{"n_layer": 16, "d_model": 64, "n_head": 2, "n_kv_head": 2, "head_dim": 32, "d_mlp": 256, "vocab_size": 512, "activation": "tanh_gelu", "norm": "layernorm", "norm_place": "pre", "norm_eps": 1e-06, "positions": "learned", "qk_norm": false, "attn_scale": 0.177, "bias": "all", "tie_embeddings": true, "parallel_block": false, "init": "normal", "init_std_qkv": 0.0625, "init_std_o": 0.0111, "init_std_up": 0.0625, "init_std_down": 0.0111, "optimizer": "soap_variant", "lr": 0.00468, "beta1": 0.95, "beta2": 0.99, "weight_decay": 0.083, "lr_head": 0.014, "grad_clip": 2.0, "warmup_steps": 200, "schedule": "wsd", "decay_fraction": 0.516, "decay_shape": "linear", "final_lr_fraction": 0.02, "batch_tokens": 32768, "seq_len": 384, "doc_mask": true, "train_tokens": 140400000, "steps": 4285, "dataset": "wikipedia_en"}
Each number is 500 + 40 x the weight over its row's rms, rounded and kept within 0 to 999. Layers, rows and columns count from 0. Numbers have three digits each. The size before them is the row's rms in percent of the matrix's.

# layer 11 attention key, 64x64, rms 0.186, rows 43-63, columns 32-63
105:511558523518490473499536556562488609455521442523513438534490419462432462489513470519446527497561
108:539495459506491478606495522489523500486457479514397509457425487540496483525465579494464415391533
115:434548503472486557469494475508517586508556512501539497573472539551489553499471583427526555467524
098:552486447472461458509548569417532467480505507499562464463492483479489471589496470469481522483489
109:441497459574481515528447515474533473547573541509467566501465453484405501503490453508530543497507
101:521468490513473498541457506552575482572511535464537518473417561419483552546546518547497475550472
104:459525516549456510443489450473518454630511496524482496458539490506528500520448548502443524524551
112:501400455462503501523478397524505503536549547537520487453553438516513506499472557494552515495482
101:489515467519564515522558547513493509561462522600552498551532509530498475478480468512490510478442
105:506504471574574463475568438511472493484471561511505475437514502511400498560486503469532555482516
092:559475536520534535550471534470429512496459444573544509494511543444450585434472464451421493515478
105:525485537567522453480484499481514535557463420473543476526506564509489496460526596539498502556510
111:506464419475480615469538467500497557509508430484536549524577526474517531475532486449533499486460
101:431497433546427511542507419475529470496516455504531466560501525532481518426458466539482496448538
111:515564461456572486533544438460524546567478484526456435498497503478528520487430534573452476490485
098:444514451521474446504558562581444476478522491518531505505506506482514436457422533514531542544508
104:454478546457484518461513553469464535505494509577456514530521553470418526494521526524473520537440
098:406504471476522473555524515436493543555466533442489439467521485540565500486488487416409512488441
116:472473492461539516462553433473527477452500551565450475477465514472486473517473440473469507604553
111:553445476596482591504526521517434554495505497505469452465490584520482498473510483487546440517509
099:523499523552471501471585490590574548521459481450552553481517518552554525452466486468505500534509